{"n_layer": 10, "qk_norm": false, "parallel_block": false, "init_std_down": 0.00741, "lr": 0.00749, "decay_fraction": 0.95, "doc_mask": true}
Each number is 500 + 40 x the weight over the matrix's rms, rounded and kept within 0 to 999. Layers, rows and columns count from 0. Numbers have three digits each.

# v: layer 6 attention value, 128x128, rms 0.215, rows 15-39, columns 0-127
# o: layer 6 attention output (transposed), 128x128, rms 0.202, rows 15-38, columns 0-127
v15:494417571540460548629560457540520545445408521455512519531447480508569508564442511469554475482510540466543516523546433504538485493488487356489607449508471507524588461537547465621471484443518527493490521454503488582464509523496412517561473517509502467427483543495498475489600465451523538501514560526478554487557530584586420516540524425508493510547500514506504517482404444480588528458413
o15:500466500483562523524544567516436522491531511506544493487478427519469452428580454420405504492522568497538478520563424593444544508532534400502495506512449539513512569455446563523563586564548587474555535497513411476522499502555526429486571471520441469493472517494517578496454562566490483458520502519480537512427514519626536515508468500450453592453504521520521421510511528532457538493434
v16:501541545522502438564469511544544469499520543529457483494436463536459556414483595517515460541499580419499565466503479453569442531511513513502483506512482465480484435561516544437597415427445433448527535528453414523466420490461442608491482476563532490498464450507535495494560545448521559426537472488499464583543526467494597523570570541446394476490405541517579477486511505479618491492484
o16:472478488589447556399450575534539446489527494521567523509516475558519470492556463436546530489514548560490448433449519511541471461541493528484491567487406394565545427512471486546524474470438451514510486526512441525422464568432490465523486422499472531475541537491450512477473439464484550462524483476466538559486470496519567583384533434476469527422442502517482473524453524513506400521502
v17:541464494571535554449460510489493494465440498540495581503532549547517516469534490491408560589462490484479414526499543517447513495486459517445478541577528472500506561485530477559422507515505482524467445526461517514450539490541415569502492466435456491534437450458420454467485576476474499577563448562492534538518470497504466464443435518434399468525459517432519449475490551486541523501527
o17:518504496498493623472499525507453492483490469566502497432494571440528489498540517524492502551484427499528474471521410531567466519532525469518542521517513481501460491488536502461496541531578458595468484523524537498445514513532472587530551496503550608551516534412495474480484513529557479481498500525490473491578515510520476427523422529546456553404516492469411508442448505409579485535519
v18:460542438470500447506535421505446519520543481543567528459395541413546546540490461586508427450465598506501477503510397517561475510514481477462541455409536563504427464473559546515515461481484522481482509390494559551454530440503442541533493459510476608472485469492454505441474540510454565499514446520489451452493534566581543479515526602487467524471510541574531442532480469540497520500477
o18:458460503443495464520454502471453514518391566510567526453527454437493456577520452508535479463520531560573533484470482536465591451565493485494504529493510468574508517514477453487529500554524564537416521451487539553421470488425615423466474497473487482479476483454489552534520510556493494485511455522481558411464541486509508582514496545502522488528533487528597489434491484518546537505555
v19:502531471527535465516496472466462438491558566444478531554492499459492451531475506537531531506538432535571408520546560497514507504552461494559507452493475546481443439496392483500487515480592453498510521515475503499559565438555447551527506465506548456510512456462514566527630530456517496466519549433518493532534545528466450447534420477489467472426531531568483480483443523525477515419350
o19:523502465480587474493500458539450440413409415550542415492515541560418535477550486535497490537564467453582480547514544451541476469478466539509475424490513511512553476496497491565475490494546480459548531428524495482542490653526481443497517479506477447513453435433518465491499465516482497415437504469531505532464493501496516530520480500416497531516494520547524458457470592519483540586471
v20:486533472516486473533370547482437500603541511533557398497544447542450406530466520488489532402554561506464471505445537547534474434550502576453515506469521481489510495515560595519410556478485477502516549387504478560527488546546525526460471512555539511499561487482512511557367516470493483547516517543558532437493513620591466454477496519509434511534544534500472457421574530459576426546475
o20:522437501525488507394490469498458542512468543586502498479414484557447505500385525519528523485430499572572515546421412471524445527525458569497435510542446564553514603524546545439561528481605445506466479587395556524541504546464490461482544497463520497480568520494538491524476538458457513519521536527464473523477509453497540469416471478521517446533528514508511490515482477517505565421491
v21:513453419481449404485442485441502425563513522482486517430462558464476464527513571484494502472503495498525522464531500513419403587421459535515518585506546505546518500457567518481502509542521443459585579433495484429504518541432493459544569503492497545512459484408433532438546507522572466515577486453515516466434564435484551497498549572496448561522458503475563545567470492531517608500440
o21:539526528525578605584577438572472562534460538544539436503496453515487496507548507482562485452448485468510592498454511476484516492585493481472557535476553481466530412484566464550469467582460481554528447542460475528470518473422402456434495428499480450518458521470533466493467455465519467559444468515431485416504543506585437558456563470499555562480470491541523511451488428483568498443497
v22:466489455516468527437520520522417469444465499525507471478487569450463519496499580528433479628447464534544441477429467560601533505495519482480519588529472468433487449577515522503537459541509457519425534510573505511484490501482461458456598545545491462509503497515531477432466602494567601491514538387503438485467482500510535484533517531455482438474516548520494588437511464416560498425544
o22:529545471505444476447546475472427380544505442467500542494513545520481534521520466428482533534447495586578512491503537465580515428536572528555542438473511493507496492499471435514543500442507497452505452503570476481456528441453538565567549483488416514524579451426494452506516523481434584472528545494496444551526462538438552552485531501493483485391527520560566553450467448439480462467502
v23:567468512448489553539499441521519462468419406456522522496562416485496514407456535589523489559530517529500538483393431465454539542441504484571427555500496493478479502545480518528433488558538504577515509542517472482457440604493600460528564555490465534502495512467450540553584465569516491488456374516521485471557459544609510450482484507492429449499463455516536447440499563454543462543519
o23:562497499549543553485509535520465438528520545490535489515545501499525500538471574495483450439561539436508486481484503472438520540505469424546531481512429609538441565528410482523529535522481506462461571491540421533485546553472474610539478506550534573487537513539460503507467438513564520548497494500505437504536442464469462396510528451493506504507508481497480486454541476565443449466456
v24:534631459526528390442518559485486490470554545494484536420439559458410486451465594632592537517536471491537485480540465588462416393528500506549547518522536447510534462458494500513555566515524439554455449463579458451457474457457445587565481536450565503545467489517523476531450512495542541510444408577485462509543388552504441442440461494498524511498497400538580481552474566533435492414506
o24:489453535532509408575493527510529581432472442568607468460505561538528535590555480507478498487468428509530500509553459579499412445516518481493522457466509459493469537497518487514583387477394533490382515496450586499473515542520495701531488454540506468552496491486491481505544473466474516427447519516479510494419552499517505567458500525478487374457512495459415496512454464435422512523541
v25:473445498567532495494509515495480515505440518496519477539457505511421454518511491465521537484456449533488455425509498474491472460523594590519533404500403476539440488467541508438482477505423550520414491519463565546495521490571560537473531557469488492476455522450454486509522534430586513524456456520544460496505495515522445425407503529491524505432433514532525527485508528478482428553442
o25:454497557506495464436544480454501526437441455544450559518406489521486515528475497549500504522461553452556545538451424435537560568567492501521527468528480482524447553498476454469434491514470501497494557512512525464515567479526543576513549435563523519485490536485477496435515456542451541493527462453575475472511461489489510458452434531446564470492500467559509527528492486533577483608484
v26:427492454550484488625472470488545518488558597492460515515532524487506495446459442493503532579502495511475451529493556515441447513540476531480559571583452442554490501489485532607470470597461522498592498454552549433575523446525458498535490518489544601545484508607454553546533520450497492428529455518499564433523454512593500539470548544505524461473543488515485487558462490486489548507569
o26:521522547461472558518523514518474510459433602460486409516596406523495513466510514493482422459533496527472539492462438466570463445512465502469486548500483527423517557525584548508512532440408498490484545481516573488531481476524466559392477505475482434506534507444558573507485482514497458463518515532449531545556549481495536478451508500458494481467554515458409540477592521474537471512483
v27:509489559585465528493499477525573549562484584504575495528449603565475530422445400493511477424519520503471557505539478491480512508469485459490491478578580494524573410545478542480478579532459446477518591475500477503510504510529468538414512468471533452500514577552520534445515457491464499520536513469534472551499549477520424494440561447500516560488459539537497503556538501570604423441454
o27:523478563520463563523524490474556579484510548513458444560541449496502518512478451477444595508509455507590418544466475554492460470522554438442504491528537497603517479524471495545504513470523471499535478456410473526431508479520477465525558407501489503520496453542518464410512457424506510430543519514569582541547454506557514478493538433462510525480513459528488453525580501487559564411489
v28:582518459501459471539503541527564422528498510476504505668525440502450517457480583485540455442531511558532543448433466461514501550516516420446558460488456437455553467527602578417546542396335506445471491494421488496415534518463547546493403438503459422495505479554531502450504510539453560487464514503504503491533581561469553566504471452455484433416526427446409580446529498514499550457505
o28:507518516513440571466527455508588456502596497462539473473446447565490443524493467463493519442575496547576455507504476456508548504422457485472519512542479418511516517494480554543400432542442487462533560543423534463531487570513549355537554522540478539490513582569482504551500513522438532466574543543501494426534493526556580523500561446540440435427536505459498533581478446552429542526515
v29:509467509443418446527627493548464509568468495506468489537470437444541485481496562498458568445516459511504511418573449507497570499490441449526438486502454468512517595495423503528517539522515541499481574552465589533445555468440522493583614374445545559529475510515522435552529443446529489465563499584427527493540516434471542564509474524523411454501537469556510520487484426558472528434550
o29:546443402482495511530505495450450542482564468490504543551515580498455487488512498435477472497463534485528470489452543503507534506346518415525534506547465487466542502525487542523485501452336448508576541479498510474482513531412545530469466459556477441452430540538478546555573487551592478507536453480524477493595572523548554532539535515505493530509508492509526487456461512533511496507555
v30:461476570516481390558526470461568511499448478499482553469569479497491462473451450601542550521556531446517491567433517471557444503491420491518416509506506515479504579478560499504618467595455522482489591461429506453460472357471562470503444492495540542401500479452520567517500448567598483523500490512536431431476538442509500518407522491516476484473523477553574484449440434462495505407545
o30:492553468515533466567470507431458525512547507537507484614572469467520482430528490478641504471508528499493538522483521476497550523499486493492503498491500525539525463421441563487446445493406533523447516489523530507536496540456496639457475478443577529421526544458472546495571496449509513426572505573446571474480595395506473432489489441469502497463552603595529504509536513503444472447541
v31:432568520463499503554555523454517509493507525456454587506502515471461484462564450485498411521500505431522550490457435552508556494490381509523435496543535433479625502451504533529423500495599523478426497575484444525499552499482479513446479480531463531404489656496594560518543501504494541469547506507595526528507510494486474469520549556392560459488482452476480535599481492523495440566525
o31:433439537501521486507401476510469447453549531505540487543546459504488505501566475497469530483499454517441522441466581535519481514447523412489444477453516447560483486487544578466496540466557581366461496472452487502434546487435473484488528509584506529496484517493564516432500514520507492516585478522567390524428536547503420495578522461432464529490489550473497589508506470514505539553567
v32:535504493549476519493454557545460552536531491541510492534461610526568491537524590585484568532463491552463521524465572450584478519587501517493544498527474508465588535482507566544487472517529510540508402480519485498489570498466485548529530466591517527471503537502488598484514493498506562425448552475460514558532440449515600471500485398469505578428471433513485532562541560479523514481395
o32:517476472475513595462480489545545487437554573539447522411507551490527478541508561515449529501424471496500539533439543428480550513517437506485522467426521486535550482502593524539558470470465580469464574513509474480507504521565625512493497498435424518580540514466484485562490537443500464460443489510541503548563512534497441600471469509451494467510425534537548466511495528489398399534462
v33:535450548532471443539549551418543511500442493536460521469507497427587500450454475503594500418484479557442476573498507515530544482517498503453586523522558494507490499522473444541550357541475490488590511505461561484477511483576530498500540470514467516464519529512583521407403569433456564482502432500503594459454408543535497412526524445469434533518545517511527519427459506487513504470512
o33:467464487460546526469526455510557466454407524485518481533537370536493482344586424418522445523472491531510464531548471535515585519515507491513487470553451547494483556482426471420527526489513477467479509465477506509499539525476527496426496456485452478550482510543509425613506527470530553416523496476456515475525508465494539409519476516602507477561496472538480475461519466411551415525487
v34:489441499419503494532561485418416523540565509508546533395487483534562508452468516402477463528532577518496546536428446547496471511569478468461456547504473504481496471491497487505498480513507458522517474499476565551536465597450539507528488424533478513496462442568501499524542493459509511508493566502552489526553556546475483492541473580486561484500568485432521483487467523501445508496575
o34:463515423502443461510526575562417503439531523473462502494487528519552544535549549521501476520517467579464511436465423491498480493440476491512421546509493478491512457529410469469520515489537478499512438509492484563549469442437474440531553483564487457483533460525523503553481479514533551479529459540513485502507540537530592415500518573414485488497569487480541500449534465449421457483599
v35:563482524494509484458468506392502458488515523545513504466543500458506482383487502508529532489427488551476475478507420527535622485506454533560492477558495536537549454400519520476501533450518483475580542432494500528473417464473465443544484521587447520461565512466514515491507485485491546490510509577539557470478507541484562573562456485448480556517565461509535452547537469462494436511575
o35:509507507514553513509473520487503476383437484497579505497539491482477501481491548515468487428487523553497442470522468420525572567443514507499433538502485528539519455459494523511516415522563552431486502531417537551531453532474492535515498482540455460494532457465496548561482495461511534551490518476536512465498515522508553469514540459531537443473414512485536525491526447399538483477466
v36:361469514475431501456440521526548450473473572502499451537556511425448505534488471471412477530485507501455504464551518506452437562458550512563481451550542539567492517496526501514449484529414483579490559518482372504534503493453478458573471539580502543457425424510509542491445461518480544447488566515508489464512513552428470480506512466474531549449435543452539495542514547542492496489531
o36:547547496460513489584439495479526515481422502475465510464523486424508476461439472516548481441452506437460510492530449434445430562518540552479423501489541516524497461483463554543484531504424426576492502541494467572440530464521450426495528442542435523483528533459472527470459550506511477539517517465537472498565470536475510542445502472462545444409536523491494483582462508485486585541499
v37:493476479445475487507541509512417531461436507515445539524452499571519483486514522501515511572623566517550478469512474526501515500549471511610531522550537389506494473485503473476530468472514610480488613540503498429412477397475559555489482493479550457497510446511443561519439538567451456521493564535446572507492492465510486433487560445432537474467443505526462414506542527492415480443537
o37:515529512454476529516470514510534512331499486532480487537498470549547475484511506527525533545490595510464499573547460535398507456406502448490487459418526528462469551516545483563481499460474474533411500503538532434410431576490491579559543528529534527451511517472434499519524527533470556492537444516478526501551494501502494505559553545506469533525537550491471556502494498516506487472572
v38:538566421505579489509553538474512538487572524495441534489506481430610487503449457417505542482497591493419468471480553421467591625445514564400525495516472509562460504507548492482471517481449450440469553423574546428536546554454460489472405510477480627409521445484539486522517496526514553485504555496547566572524446462459444523485468406434444497493568512531499533588520493455534538476503
o38:419550572485497499499405496443511520486504502564442528419541478463503535483528518470476409464534489522544496370457567515505484438441500546448489440444569551478463520485450489407503455537435552539526566519533485472555477515530507319457561466477555470494544513442517528550427558469443524475494583462432502459504568435474514454454560467505509552519529461467525536470523508461527488498474
v39:492483412483530499454457587481524394430457506497465523510534454542493491442518485567559516432503470423500570537485562513539509559470547445475501531537486542561504569606490481451520480523565485500450525490558554521464482545464501460491514444574481507472565451560501514582464492573425591551502523511504431531537493481473498427544551570490476506488503439529472462508523483536493502512492